{
  "head_dim": 32,
  "vocab_size": 4096,
  "norm_eps": 1e-05,
  "rope_fraction": 1.0,
  "tie_embeddings": false,
  "init_std_up": 0.0602,
  "init_std_down": 0.0602,
  "weight_decay": 0.026,
  "steps": 5248
}
Each number is 500 + 25 x the weight over its row's rms, rounded and kept within 0 to 999. Layers, rows and columns count from 0. Numbers have three digits each. The size before them is the row's rms in percent of the matrix's.

# layer 13 MLP gate, 192x64, rms 0.283, rows 0-191, columns 0-63
094:494510523510518521498446530468487481491530504500506490473501450460529491471489487485499455503486512490476501511450507490527483460540500479536481489475460533524458512490536502525483443469495514
098:506522462492482499490495560491515520504489452483556490442499485479512528477527489520495483453496489510505499523529466515503505525474489493467475489491490518470494543524540493462510457459529497
109:511506537459511525517496509523507523504535459497468550509474516491517498485521515467497471504466473500452524504450494482517470489450465501539511504478510529519467502502521554481535536515498502
110:475498489460489488463543535473542496528462484453497468486494507511519502495464527473496523497469504503496455553498507509471537522509524519494465533523522474488485543469488526485483494502453485
100:509460521508514477517519502493518515477541471556530480453447487532472520506456486545495535520487497535474558510477525525513456522477501474508506516492485487495505515500487514510466500506499464
091:507481509466503504527495540540533555485528478475487486470505498480518518491494488513456487534480493460516494498480445526492513486514518490513458493493524455472482531478497525488498513425482479
105:493482516507537524530503508475505494537521507516532455501511520512530492480492554461491519472506514456504484505530526498510528514530551500523507499520437519501500509512501520487434493484530449
099:541533550480530509486519522497533493526495515512521499470496523498496529495452527520540470502519517494491506546543531484501522536448504514487508503543518472481495538541496510505492459502546510
100:524475531475516487535486504488505478486537507498498533474505473455573480459485532489496477497498541482548499515439503470496491476519498518476503491471514495498516513498500434470485482496503473
095:473477526496539468450530519545485507523489523533526480508490468539485518459468509481468466512554490498494501482498553489515506480497517486503496541524474515525472486493507492529477511445479500
091:465519520531485511444502509556505480484521505515523485508539501529537513492517537453489485496501528502535485538494459476502517517489467535451528471491470503498514523495505506489518507510443536
107:513497485429490447525514510503491546475515482539482518526534544463520510505500481545525501459504516495475520510475473491524485532493510540481494505499534496466527507540506456506527518513485493
102:500489504507465508481460490486487495517460525525530501490479479447554526504502488500463523562484477465447435471519484507512487494530546477519479510500517496486520504494523484511501474510524485
097:471508541517526526508537535519488506476475472479496502536490505476530493489495502541459485510534531521498494473478465511523532501511432462507505515519490439473489510485478469467510470508537495
101:502492501447498466485493526499488516494493486505498520473456527519474467521486517475515487527491484500494487502520503528481581524486522500478514502523527482516446418520502508514535524498467506
097:460483521479527506454511510488512437489537515515502521477502510488474512527482513487546535480499541474516500539454523537474502456506516513533498513538555503505544497464495492499490515492510490
092:501440521471454530520471513531506526496498495478499524503454477415490511499470463492522484511499488509468505488484490490478528496487505508527500476488547512522513523516513485554483528523499533
101:483492501462513541486507479501540484482482495542503530523488507515529481500519484444517473494495477493484516561474559528501509516500508488478490466464521523532482530484508465507477454463486470
099:484486523515485517487473520496503504539525498532535522527450503498482535517505517506488460530452494485440485489492459498503507507486524484468514476515494488503535497501525537555570535501506510
104:509487495475518493513498497498485526482478455510471514477509509476505536490470532442501524534527522505457492531492472531528487508481543503517481500478515540520506502462462476445470529507556484
103:489541527477540523507517541468501502514512482481471473541466477502516465506524526498453503511513484473518511506536530506523548475511523464474529506512501487478490479494550517512506505545535454
100:511516528521532508456488495498531465524531484528527482455501501503592488493516483526477493459523534513499513521499503492505467487513467484548485496496515494462501500532512509509521481486544464
094:460537535541461552505481497526470529481495470494488465511499502503495518527478527524470481528508494478551509475482516499542468501485542541455511513508520499496489486482500504488491511486529560
108:483467533518472536480539511480475475501505508530491498481493490489527534522534472521491479486495501484543462543505484445515513510551506517485496510438465525486551489495508483485522500531516471
090:487533521454513496506496499490501534467545487513495516561485483488505501478483498519480484474522477490440480496463464453526535456496547496494545490506494543506511490482505518524471487472516517
098:513516469518487493462532549486485486494489474485515479471505502499498522482490471546525495503517506487510508528505542523477496541532524493442472488539491456482482463565477514541515503531501483
101:508521493478461485486497494500489511474521492458494499488554577529545531488486486509498496461501513471460498473499536475448485503467498501512490468512534475519504465532545514525504499524489510
100:474523502474544477533512482528493469461497478477481534528524515499553504455528547475510498532519526505468514504484492557508500526538494511487497535526492479506558496522541508490487520499504504
097:545492489473495534473494519493503516512478497472568484544475531536485464501499519484503535529506506499464546511508506536519540488522495487483488511569534506516495474521538494513530485494523500
113:512507481438532474456546493534534511497501545496473470522496527469461496508456497508491470507494521495477492498513512496509515528494477525443514453523481507522522505513527491551505523520489468
106:497481548555511548530533487500486545521513485525526493535514514493484509464533462481473479520489528489529528479521496469496508490501485522518484525513511504504434546457512477478477514508488503
110:488479474517521494481501468554504555512541502499539432508485491512495493506482511491436461494522465478478495509528517530520477507533456482487485502494492486510489477507501475468520545483531494
111:465510552539527529487506554504523484541505442529510467512481489480484502527500508470502544516488479501513482517481554507516516499508498483520532530479509514510494459481462494494457480519541501
098:480521481543494532507468464517506514479501462508482537484525519522499493530478541502508492479479481500559471555513522484496503555499508499450474512518470466456469511512505481482523506504534480
098:505529492474509496491508472527492478504548463520465504521529508514498442488459506547510522512491479510516512501494486483536472435484505463470527506525519484505467508468525504500461532489483449
093:524466485517472515505499487513505481501530538513494491447505545465484504486550514490517531514459540480513481543514491531476542468501490518483464540514476491499512493520485498547547513527530477
110:522508540462478463521515522476537538493498483531495487513507499523482478502517517526463502506462544503513537508475545529532503528528489455491492494465522502495515502490462558545500472489468485
102:520489502525532482534527484478531475526499497488471500515505547573512502518527517499517523466470545494555492506479484485500472521465486455465491527496534476519476484483489512460475499477512512
105:501507499504479469491571500512483479482508440549486528484531526515510489509462492478503467484470487494522485549500528525461512503494499525488526521470483525477487460498490492471534487443487517
102:485492504516532563473522461500503514560483533518523499525518558506457544484471468509514493520533483474496501508509480486542495499479476490503505520513511548494445524487497480495471512496522512
094:480490501523527494475490490533479496507486444503492492480520485504502507481510494522496462519545489498520518504568504508509521504474504479466405499472530472462484534464484489492488492496543497
092:482499499494546493482466521508504501494508559506521500499506499458478526479512504501537500477520491554502472471477486487497524507498541517498462479462538458477483531497533554537530551506490504
105:528516515523499536533507546465480536507524498484484499537519484468538520500539527546522514516453503476474532506513524527517494512534523499523519505499474480486503482529508474519518482486500422
099:473475481531488523468520494580496526514529524526521504504540479486515527457433474489480516487497473469516497482504500464509505510524478479520475481521514524509492526496518469541475483490539513
107:521496560484485499501517501501487487503525497485521537500499564511549495478530492485479501494491526526502519490495538509472527511517539455509539524470494538507471433476504480535475520510505535
095:512499527469547515524518521497537528509495518496503527513515501556479530490471540498503511513495556508524487486537455461503509544493512500503493519436506490476508483494507518535500499526514437
102:500481498488504500499473478483506529547535491480487493525466442474487502477515474499451509520526525513502465479550501538511503530515443453492447525496512480503486523523546523501522493508502519
106:438528498512503516504453498485521502505473528513486493531521480488503515505505478476529492559489534518477514491465502488472438562501509489507484529461522522499484503510520441465503521505508522
103:481485509467471503481485490536523513510514566525522555505498504486488517536488517547472519505540507493465469532480475521483441524518513530456536510514487497496457505501481498507522515482514469
111:510512467478448462504507493481465481516513473494493496497482484503472507499487463510483491547537521503464434532492544490486493509501492531479529499501459515488478526437532469466523467501501498
099:501500484495538488478485475472485497505546502514540504532477494485538549491532485514490513476492515516507476476532528523508496496488527424503423506488516471493533485493518515529469542509488487
097:532500473491471505486498521503449531516503472529527521462543512531523495506505496486501503481524461527527494479498475508484486475470501490529509492510511525496456477416555521480518487535507526
105:513490491480459499498492467506482485528498463463479471524539462499550461452524496496512485473484521481524476514461485495550455508523479464514478479548482492519503529512490477482530489483530514
094:512519471514536499467541523508468474496513514501482468493471486515512550486519469477471457469519469514533495515519448515531481468490493486508539547468460518477495478491539502512505489508543483
095:521487496525540512496517489512485479521481536453513508525483502480525447484509506463490461516520500529518502507471537503527464507515549488470496524465533494491531439478557521484512483491519489
089:506514492558463526495492466516518505529492540503468508488490506550521502526543474485489474513483503469478502544501503505535467519540553462526526467517536489473497488527521506514536482521495475
099:464453483511486466514537519524512512493487456477576453564483480493501495502509469484480508464484481495522501511506497482525500505480511472472535458482540502498498480480502528482494526482515469
094:536500485516467493528466473473551523522490504525551506485524495540524477522509452510535507526491489509456499475494507508485488501480506526477506497509508533527458455516486532521513430515500511
100:474493520483473507481501511475529497486512512490493478507503483479532505528527541438508479504499540513446491538483468531496498523535510456541489506462479514493504513445494516480547524480522462
102:507463499465490524486523498523491490516532523489535533440476512500546486428481508480496474516494489492512498497517508529517433477491495504537513499455500536530482486480513509510514495491546471
100:511536460532536551520511495485534492486526493512510480498529473516519497453502528513493530471476472485519515444482518489488484511461506489496504474477468489464539514500568512466479473503526496
109:509538515500476464511523491509496520503487508486554465508531540476520496524462493527498484469486509493528481490495517482490529482480515502485525468482438536469531504467551502533518446466517509
092:487498521509495506491502454512506484550550496531564506495513494478503492462519488489534523500488475485481444495498545490542511450445531498516544522473491511506493476516489534503512529511504499
105:469485530498513475514494442539556493535463481513514503517454545543480496474497500515488522466515492476484547521506516482477524473486513476508480494503510501442472496502540519517475519503484479
094:503484513495507534455519491525517508525505430551508520542508469501493534493518515464505539491471527518527476508524486515494518514511513499484553497498472536473538539488521518499472471516457488
096:421473475526479496498508456492524479509505513499558542477467514472477489523514515543503449521481480516525483515475505512482503520495508481485502467527520531503483459491496496553483481523513509
089:524493440459521510521487516496536511504479534514522492494526470495522509505480488547511493481524489536483447474498510456497497491493497459457443518506540469497474514503509513484502509474523555
073:565524512484519487537464506510516506519454487460502480508522508503480515487482509501519503521505477504509499494544504481541491491512547502474463479482485503553545512509470477528529522529480562
102:488520462482494468473528526555512544526475508492503483479523487498471503486482470506500487527470513557466474459492500500511532515540511483466507492483503523520469522485505559470543491470493471
109:550489503477512537492518499471490563498500521507489456520501451532503527522479536479468522487523480509439491522512501513520495503504518492492466487502539465488517539521506535445520529503496486
097:495472467449529522480467500515480498519487524497509501500558527469493525488513491523499447542467539474522509512527483511483463456525489531528504505498498544499500508472481534494534494536526530
098:539512484471483500488489548520497482481478485504517483482487494478521499508517501505507488529499530503469503564542438476551480507524443508478502491499494472519559489518496528468504485480518460
089:503532506465536498471514473500518510510525534511518524498511473501482554520503495497520477526462521496443510484566481457518509482474542503501474531477522533508481516508495534494479526445498515
104:493500517528539528531521517530517517503548467514509492529475518514473507498491490531479502501485485501474516496491457499571511554534468450492519517503502529477494513461499518504514538482459461
099:526475466482534496452537550509542525469537502470520507534493506489546517491449491495515522493475525529495486531519493530509500502514530453526483490466530499496498494493505492524527546491468520
096:529537485493509499488474511512498471568537472480508498534474508466529524498516556537513532500533490542458521503483500498500493493530500471485460504494452556478513498506542503476509505502497511
105:488521571509514513491477469502529511501528536491498499476520482540483523500500459516540505471467508490498519487568509533529486474515538478462499496522486482491546468511520479519532509538501516
092:528489493479500488491489479517510471477482467511502485461490560525517463505516515534543494473481521486518522500509550504502551497419510490498479497524507547493487477471496479482467503539484513
097:545511462480534497520495518509483523497486484514488514546505471469517510504519463476519521532490503553538553545494470511477455513513455509519506505541536485466510509483506505470485483543497503
087:493534488511519567498514517513457461521495473450495532462528499478517506485511487532501520486522495487503521490498539497519507461545492460480472488516447484501489479505521491515555505538475483
092:515462461470509526462451471504540505492445493522477496490514463557486538519489514488497470465508491462467508522522507527488482512485490495483485459496523503481495551470482516515487512484470531
106:472481512501535491524538506491523469524479498518497530492509521508520533507523507525513478520502493494497466552507497506486459534482534511499471493494603532459494464500482488507491541483510487
097:558494507485506515496502484577495505524485470483524496506516491459506442517537510491510555523507527514532501539495503509481532477462481490535498486475541512501491480478483466496522531485528500
107:518539526507472474484510452508510517579490536504491470481513500512472519492516487503521506539475461535488508472511522477504483481489533515546487513541470541538468516478498509486518479498514467
107:462521504488466488484469499535487516510472514512473430476504503504521518529501473503520478511484523542508475488524505465520467485506473512489460483471505507492503551500554521508479524540558506
094:494474486503462489479483528469503491538501498462469497495504518504528504487500519516468555521519531516482514496520487487506485451448510472508468528496455532525491508505474504469531581520490506
098:490503513527515490488457512497504521529469486539483472471472521460477493448468519486523448474467509489483492509546540504547521504474501500510497480535500533525525506532488555497513518521502466
101:499478521441520489470485440484529510490520490520475471524464525485483498512495502474512467470481506503510490504527497476548522500487481517499533502521489552504541470498474507509485523472510423
099:564518459504494520503535519523499494468498490523493472501504533464462517529448454532504527448529480506468514476521521478482511514545471490500513494496525472484487447512510516493499511525495515
091:520481527524495509522493480475484465465499527513517523479475537506506543540530506485502486479506584488465497517454530518498528489508508508529471538516496536512493520499550513500475467477500526
112:479476479517446509462504502481487533487490507483495505488468496494496473505491480484544518501512513501466469526519493502499510545546526449465547522460519478482484457493545531484500554512502479
109:514536527481506476498498507524561470502525508552512497478507488508484467476512537526527490530489495504463545534490541464474498529515525509486538467508490525511500507494531538506479481449460488
090:499436503527555522471528499499520503481483474521508469496485540535491522475458447490506462532506516462487518499522488484520505532520478510516459475481517504476507519510538537520468490496528487
108:505515501484483546488461488487522566472492476527561507524487464497491506507501503521451486468451517489477495519482481519470503495517494542486512467483477536472469523501486514492514489479509443
095:486464468485541494482497461488443497498478503506528494490535515488492544513466546496500484495495554478471522490511499537546528466491533471499498487442498519523495521487485529480473532512523495
111:553466506495556493464519466469503527489541455529517504493480500497525516476509514519466511483506511447506499515485486521527508510544500517522474525489512493520508494451519492492494560457484474
100:486484519499497441507491489497502510494472484512509511505479532496516478439500470485481473495514530485519531523480514477536440513513468501519454533496471495475534509510534552498493494502431507
103:518456541540489511482554473488504485503507479534471486511514480487527516541479504521529507521496517481517522491478494550505510493474481484483485441483522520542489550506522515464555508508520483
079:483501527515491494499490552466550465503506514514493506533540508522504510481559472483533540456503511471510480514530508515470539447509498487496487476521505477505464493541507497507495465517452522
099:518481495504530529476527496498510498525501510478504487515538551468521501438536506530484525536469539470498497500494505467477484494528520506491501510479498506541530465538551454469491493506453507
110:488478543488535493473497441491520518466492505543467515489509500528533523431484530484466463455524517455500476484532504517485532503518509519480521496482518510496510468475472502475505523488526515
104:487477519496473519490487477487492540484528503495505488503536484551512522474557449531475548532511471482489492460511469518527499533468482460522481516460490498490461477475500539478497477517490513
100:497495519450531512525523487445479514546516472524507529517509507507540492505522505549494460569492522523493494499513511487507471506540507473505470469531487515549488537499494531495489477475514515
097:461477460455447496510474421462462489504525514513525503477497544524513515452491511511533513493518509501520520483505464493507504515502483492491497526512515457460471518524487515530518475485507489
100:513490556526488520517518515482450504526507512514498476493501531482544472531563459471525466514480496496512476516501541495518523471495500456505502503455479504528526530518523487456523499535485499
106:565479532511545526505494473540521474469533519544473522497549477511467491497506500522514466488514490509538517554508472519509517490507506536447505515525502492500517523492506537470503485525520493
096:500516463506490518524465490500486492524497526536544499505470465510505502456526441536499476475484512530486462498485530511523520472449488503533462504507522490540523488526499466486523540463503473
099:488544514479544503486540490504459495516524530508515468436513524478485525551509509481506521509478475513545494459464498541503523476514523520504465507509476500529526499480530510525477513525480463
092:438466447487516523501491545511551530511531466521501560498495490480518498492487493483478526507527518515491498489536482574507495520491534511484490528521516476488530508527519470479498506500512488
101:514473535482470470557518504496495506538498502513501512515508452482554510504522528476514497519482519504516530544493496484447496497485518488535465531532497481484505544500509539487508532433507503
097:518465480511478514504475522449490487493465511476530474517525502448498519442547522522525514524474498465522460506484510476476528478469461494445489502476479458491484488511517498484515528509494484
095:505457437530492533569496486515482537521509488499522471513524435509503507504497532496500455519514531519537508455501480476490467505496516510481519499487493488502527525500542492462474509488477506
103:453469484483512519481449518512514527527519489477471457517504476486528518514469474483501469531466476462493500469484505504541492568502482472484491509536516495513498471511507513510556508531481525
099:517484502528523531525499486479501501505536497490503538504529511502506485511493497488512534459492454507517446487520493507532546490477502534463454505463537506535473486486486542511488531507435464
112:500497492470497526514442514491515509491535510507512532487499486469526485473474526565503532470473511495522488495474497493500461552522501480486444485513514506564483506515489444505480489492500463
105:452478517489533481482478507518465504477468507478533514514498495505484495501508505498445533498485512505490454508501512508512505477514513493444553509544502520555558484459544531494490525506524498
101:474534491475471437536536480497490538482541447528509491460509502515527513494472527498479470466485506509524486491520506540526503496512566495520476530494504527502532477513500530514522506491467508
091:491474478464486523554503511499472491435531501518496504523531503492475514502496515502460474527500525512489496501451478491532501493475522493496533496499525451506519491489534416501484535497531485
096:485511518527481516500495489483530476497470505508512510482491457474526497506524551489489471470509525554484544509490529483479533490504512488480432565510454500479478494477512511505542513488531474
099:476500503495474484476478469493468486487557459476489476510507508484525499463489472519452526468489500493492453504524520550499509468479452497508513490483485534510453502535528526491468507447495479
098:467513509460496484497488488488480541510449546486511505467499496474532504476522521507518505474504504448501503503538519521509530504469526511536535557446510533516479460516531512491501484515468473
079:505502508514539499476473495516523497505494526474499493514503467525540538476509454463513554543537468492474502484513521498507530484473454466490455460507490471495503525539473522484509523524516537
101:523491517482508529536501515477486510526522464508500502482496562512518514536517461497465521510463492535480520543536507501551470454497459519510513523507509507492474487492495477464432506505514487
093:468509526492484540485489509489484482495530501470557522507498485515481502455488544514519483502479490488454541526501524497523518495500493478489435493503521518519464582478508503518482495459502484
102:461518507461473504453467546530507464473495499478542499467509501459509504514501518456453536508486520505510487538513502516518516500470554521521524533511498504502486475485482459472487472464510511
103:523531482507525486446562472528505455488501499473493472465520504522550525467511473523502483480470473492455488518483494507543530493519496496535504514525491518511475484519490538476531523508487464
102:518477536524486505502467492512532528558488488518474509496465470499486504484541495487482483496521467507487502490485538514542484528466513548516484488471516509479519499500569497512466466555525481
105:513488522559489504470521509492460435520475535484512492491502489479462548472512523510450481513516542474516493520531517531537506505489485494499498493506478474479502489463555489462522516488482518
097:492509506486516505487492529497489488467481473475474470479513492461522504525542454508487483477513496489458540558490474517495506526562517438501518503507513492444493517480544489480471527505499486
093:513511501499504495505505501484518512512485507478473451532472521519478516544468454518538547489478500499521474552476560514501506517448493500502492454532529513454534478533513507491477479497511507
114:462513513489500518458560502507522491506471486500539474501436498492549499513521471547461492533481488522495500511511511488506472491508519509519555486490509510496493538478490482523522498537512436
097:478522486471444515505506520483479451507540533502527511519516494462538486517517517523509495535527474499519496528497546519503515507496535479491534467455516485510457510525506460484541488525522460
102:483506522479479493465500526480515544513496481478480511473510531458493499488496467475505517501527514487538473502490528487510550550503551495474536546445458462495526519484508497491455502485499523
096:517510463487473464532481499510489501511536523474533420495507545483498523498515511501492480534498521461522452492487498532481482479462518529490506484539496531494494513513467505461557501491517489
112:495518511515501521450480500539525483537511463509490451529504500492503458502494503540480494497481522477508528464495549498512484497523512489456573514514550472495486455539512511524521503501513496
104:490515515502528536457520454542527486491522481487494492474536538521501510511503494530483483448448481526499453498503544472517527494509494475464470494521501467548491502537477518513484504467485511
089:505509516478479498535477487511514523452496527508515473516541528517530481482530503488527547507461466485481505516473487517506495453475491474499504530450499555521473474484539489448522479510484525
101:527519493512524493514502476470484507485526517551471470492479499509469527536478522506546546502487517492515516496498508543514497522536492443492530531500461506447483498502523497540456511500487449
100:522479518508490506512508486554494525544516505468515520487503488529452512505508491502470552482503529539469465522482536509517442509526468460499491471491523476524523444494519500477525510464508501
093:535467488539522518474467517535511537528536453467509495527463527529479515487499515467494501524483498476481537488472509482537477489498474507533498511434472526512508504487536509543494516492522487
106:483467462498555526520489550502511506525492495516498529464492540516456477512469479494498495490472511513494498496531479438518494536512476460499501527487468476473498466502488526532538544495482475
109:472550473497478541487519506527490519493467514483476485521484527466538536525490454519502513502445525483532518513482495468500507525526519480511475483461515523514460535470464453479509498522490482
105:508438506503465466499501515517487486564513523520480519478477525506477496480512476543519506487483478505529484490480561496519517534471502483500457517491488485515480439509494505454505497509452474
107:465513511511514533489456497503484517475526482512502525436488501506482544532523501465443517559476528517490484524499524533454491504523523478489497540528509472531482503489525493504516521526480476
094:458514527474535526482489549520515556500471525473518500491489486496498519527519487497539494494488515541487514454543467505500453510531517512489483513477471470516498496450542493519520509508489451
103:492532482483539459466503471510471489487483508522451512492538517482520499489495507516457538487543520491539499534474551481489538456483493449511488493517460543508495510490487471498516481486511469
099:461489532529445528510505502471492507450505464466501496516475495484514512511498509469549469492474477533492518534490499481460467528477503501493485544548498457497534533504523494545511523507481497
091:495483516499484534508485483480464529449525477498527486509504472537493511547480489500523502532513454504511472522565517499488557513474524508522535556477530503522514527506489500482535504509468493
113:515509463496497491520523522509501469505504481470525482522440531492521481492487533527483525466491492521490501573541475549534488525450496506506490559521503480464490508512528480475501516504512505
097:504509504463510519542512476474456524488544533500518502501460494498466498502490494537462484560512494454495489490469497472522493502497488475491557542519476456473519507508503518467489486457530497
102:500503525485500490486528486490493538482517472490491457482523499506476544500444467503477507487489475527524487514489549477533483502475549530505510504506491521487469541452487466483485493464534440
101:496478473460485479492450437496448476514497477493476453527524518456473517473506496465510484515470522521494500484470515496502492495478476506448524522510488478518524473514542511496488494457470515
104:478508528521450503505515466501533505513475520502467516503531523544480482518498494472515485463481523505522482475488535445543482479516499509496517533480438474489504464509507531503483493469493440
099:503491499503495480492462465510485497539540496499532529537486475523522508522485513497547492477522487461511474506443538497500504521475491520475498484481494466466480508475523554480512522442551508
099:473506531491477454476506513483456517471526452506500481519455531492484516492505451510514515490513487530452528487532482531510524486482486499490506518513493531469455508533466506475496511460558489
100:507484507467496501470511479487505488480496466539500490486512508476508421500465490477476442455496484512496558525500505484512501454487533499525505475497533485476453531508504510494497496445489475
104:510499496495485483478552482540486499510484445515489527471527463475506486511506494567461493499475479460516474503451538494489493495481556503490530504522471544488493504513498523485513513488449505
106:499538505500464478458473493499481483458513491475463528440485521479525508502511527499477504521526545468538507543465484533517495468491482492463503489521477537501491522473494495485514557522528485
096:507526508486485498505509496504490514444522513521555506499515544497502519471450509492533523459497532502481500484535512451496514530539519519484502486496454523485526553494543532507460493492537486
098:520483489489553498460478459527468492542514524514521497496537509496480510542526551554496524504554471485500494530490511490450509503500490489446479514529495519478474475494487494483510531522517498
087:511500526501475517472467488481460519559514492478497476552463527514441502510511509489521517510517512486489483537548492430484484530505496473477508475464534497481533512503539490510497503493480508
104:519514557485478518461536542550494481483507511527497507481524531445511497523515501503500512497493556503464512462501521459501501484523470529508498478500530517534538475484515536529460505510485509
096:496487492528501471485498458519494516519512512435534493484437527482489504485495476453503485546489498493489554527483507503482521472496509518482474514487543498530511470484553509477478547507518518
104:489491518453488496450534487464480488528452537459517501497445537510517483491457497525503506520495519458513504492521511504492488511494500514516518548471538510524526490474498474473491532544461504
109:497451541496519525507503522520596512466517488504505523511516509499505488483528456466508487484552513487531509522511528483506542499503521503471505548493515496546531496476511508491518504507530520
087:523525490502516484543467537536510504473492530505518472509468514506519482505509520489505467500508514519543580486498491443499514436478495503519533514506481519498504537485502542525533515471510506
097:472460474527496467508520498522522513545515463471501492551500522498507509505504511500463465472518485516475501462520490522512501569493522483471514500523513513533547516493509511485564534529523491
099:544504535494446510481505463516522500509522456483495493521463528482527462531499478502494482491564522492468522502544511516505498525499505517516480506520516521500504514512546536479451457498536482
097:463498475479501445509522530522501492508465502477519496550466547520519504522464525497490514509475479530474428522513491548518513499504482494502478535476477479505471486486522523496509492500552526
094:487511491528471478486496497517522545514515498519549475503524527471518549502554502504494510531514506514530488523530582472493503488474482478520537462525481543506510501481498485508462528504502479
104:471478496486485524489501519492505508477515436544482516504509530517504458478549494490521526495509480519511496495461484501553467520473468479463456521513537546508494497467491504480541488483523538
111:519480471481479515480466493495503494529535528505507510519491495505468529501456506495491504463480482498484497497527465461531433495464486523516477485475535592474529470501508502487503480502503479
101:511514489481469448494482474491471508493504497501497513506513484491494519516571485503449492474514538479509456476527508496536515495451468492465540476519477487486493442471490504475517477459511475
101:475490530505469478505497547524540488463542486513516510512516529480485480535499497544473512507497491476462476511454534536496546544499510471475543546511485500476491508526512522471470498470496505
102:484526570506507479442474510505534515492480496460540504542541505512507471502520476516468510468462498501479500503523515507485522504521496444477454511491529520539490511489535506473488487494515530
104:502483479506528479524495491479489493532511487535512470467516534490478465438541488483456518483515501506520530513529484516489458494497481466449472446534482497462485492527526459520512524507503492
090:524495514435547487514472496522481470485523500525516457474537500452498504496516552534523469474495516509481520518502463493469526493509502516501516491494512497515505432476467531529510521472521491
104:507484482550474529515509501531526498508547531549526493508532485467532456488494551518463502456518487500443479491519519507486465515509494513523499501530462502493514471524531491503536521484493475
098:511451469462514501511507506527514473531505514482524417494512521520447479467501536506487456449480476490488482504447511540499490481513517488517522537490507509500527495502514492518496532513505481
106:489530506465533526476500531523469470492507513455498539505531475472497505528480489539466455436515501533520471532507539492510511503519525482547508504488501494475500494507547498488493515556500509
098:483524510526505502503471507535482556513505437482517527496509488484542494478508496501461506508525501513504539476502470469534492496518472503540482512454514498531521480469499504444560491489539497
101:484536487459497471467498500481489511537496486480510473479515487467525530520521509508559437479508544538484506507483492496515470480471489480518449529509485499522504535479480517447513523514477477
108:478494495465488562489513454533495501484532478520482496517510559489510519507498505506497532487522513493499477493476511513483449511494495510572498459540499502533486483495505481550473456514513528
103:503510539526549475514529511503469499534520511514536462482455526496524507484493542502524488503526454500514495505448518477542487493464507472511462525531493494508495508468537552468492498468505507
099:497522522493528502532490498511476501486519532506546512496487490510476522569497491557525478549546493547464541473519501460519509480514545530510529469490490492519523459504506502484503517499512503
098:501474513529494502495497566485510517517521484531505523490490475489541516518500501467463560482479512498518509525514493485509485512510464549545454509522486470503488471445481463469529488488507534
104:503500541451493510482499486502492496553504485487498516482466468502542519497517462539477569488464544454522504503490490528472521489545489512517535504539479492483479482495532494512519474472517509
102:445487450486476539488495518493468471524462530521536499453484537494486515468462536498491484489465519501536497513531502489523492462501515493522517512508459481490515474525479463536514536526506516
097:490494431526487497509515533515491493538483505530471525482466493483536473481441455522501511526555532469509508473480507503521491536506494519483480530507493509466477532513537496520503523493541503
099:497518515543501506483473511537555497503531493513467488487491512519508507487515519506493473483466501471475512499517495430510466478484550429541537507519494514517476475446500482494519498482493499
088:476505494484536501496452456487499503549462475496513463492531507468481557528451495512511545526474503500502500530475526481530518483540472482501495477530490470503524497473544502497496474496486467
093:458526529538457519486470484461488482481525534492505457518530526469517504524523509476473530520510515453486524509493525500507498526509498451467536536506539491459550501509468496514485501499497485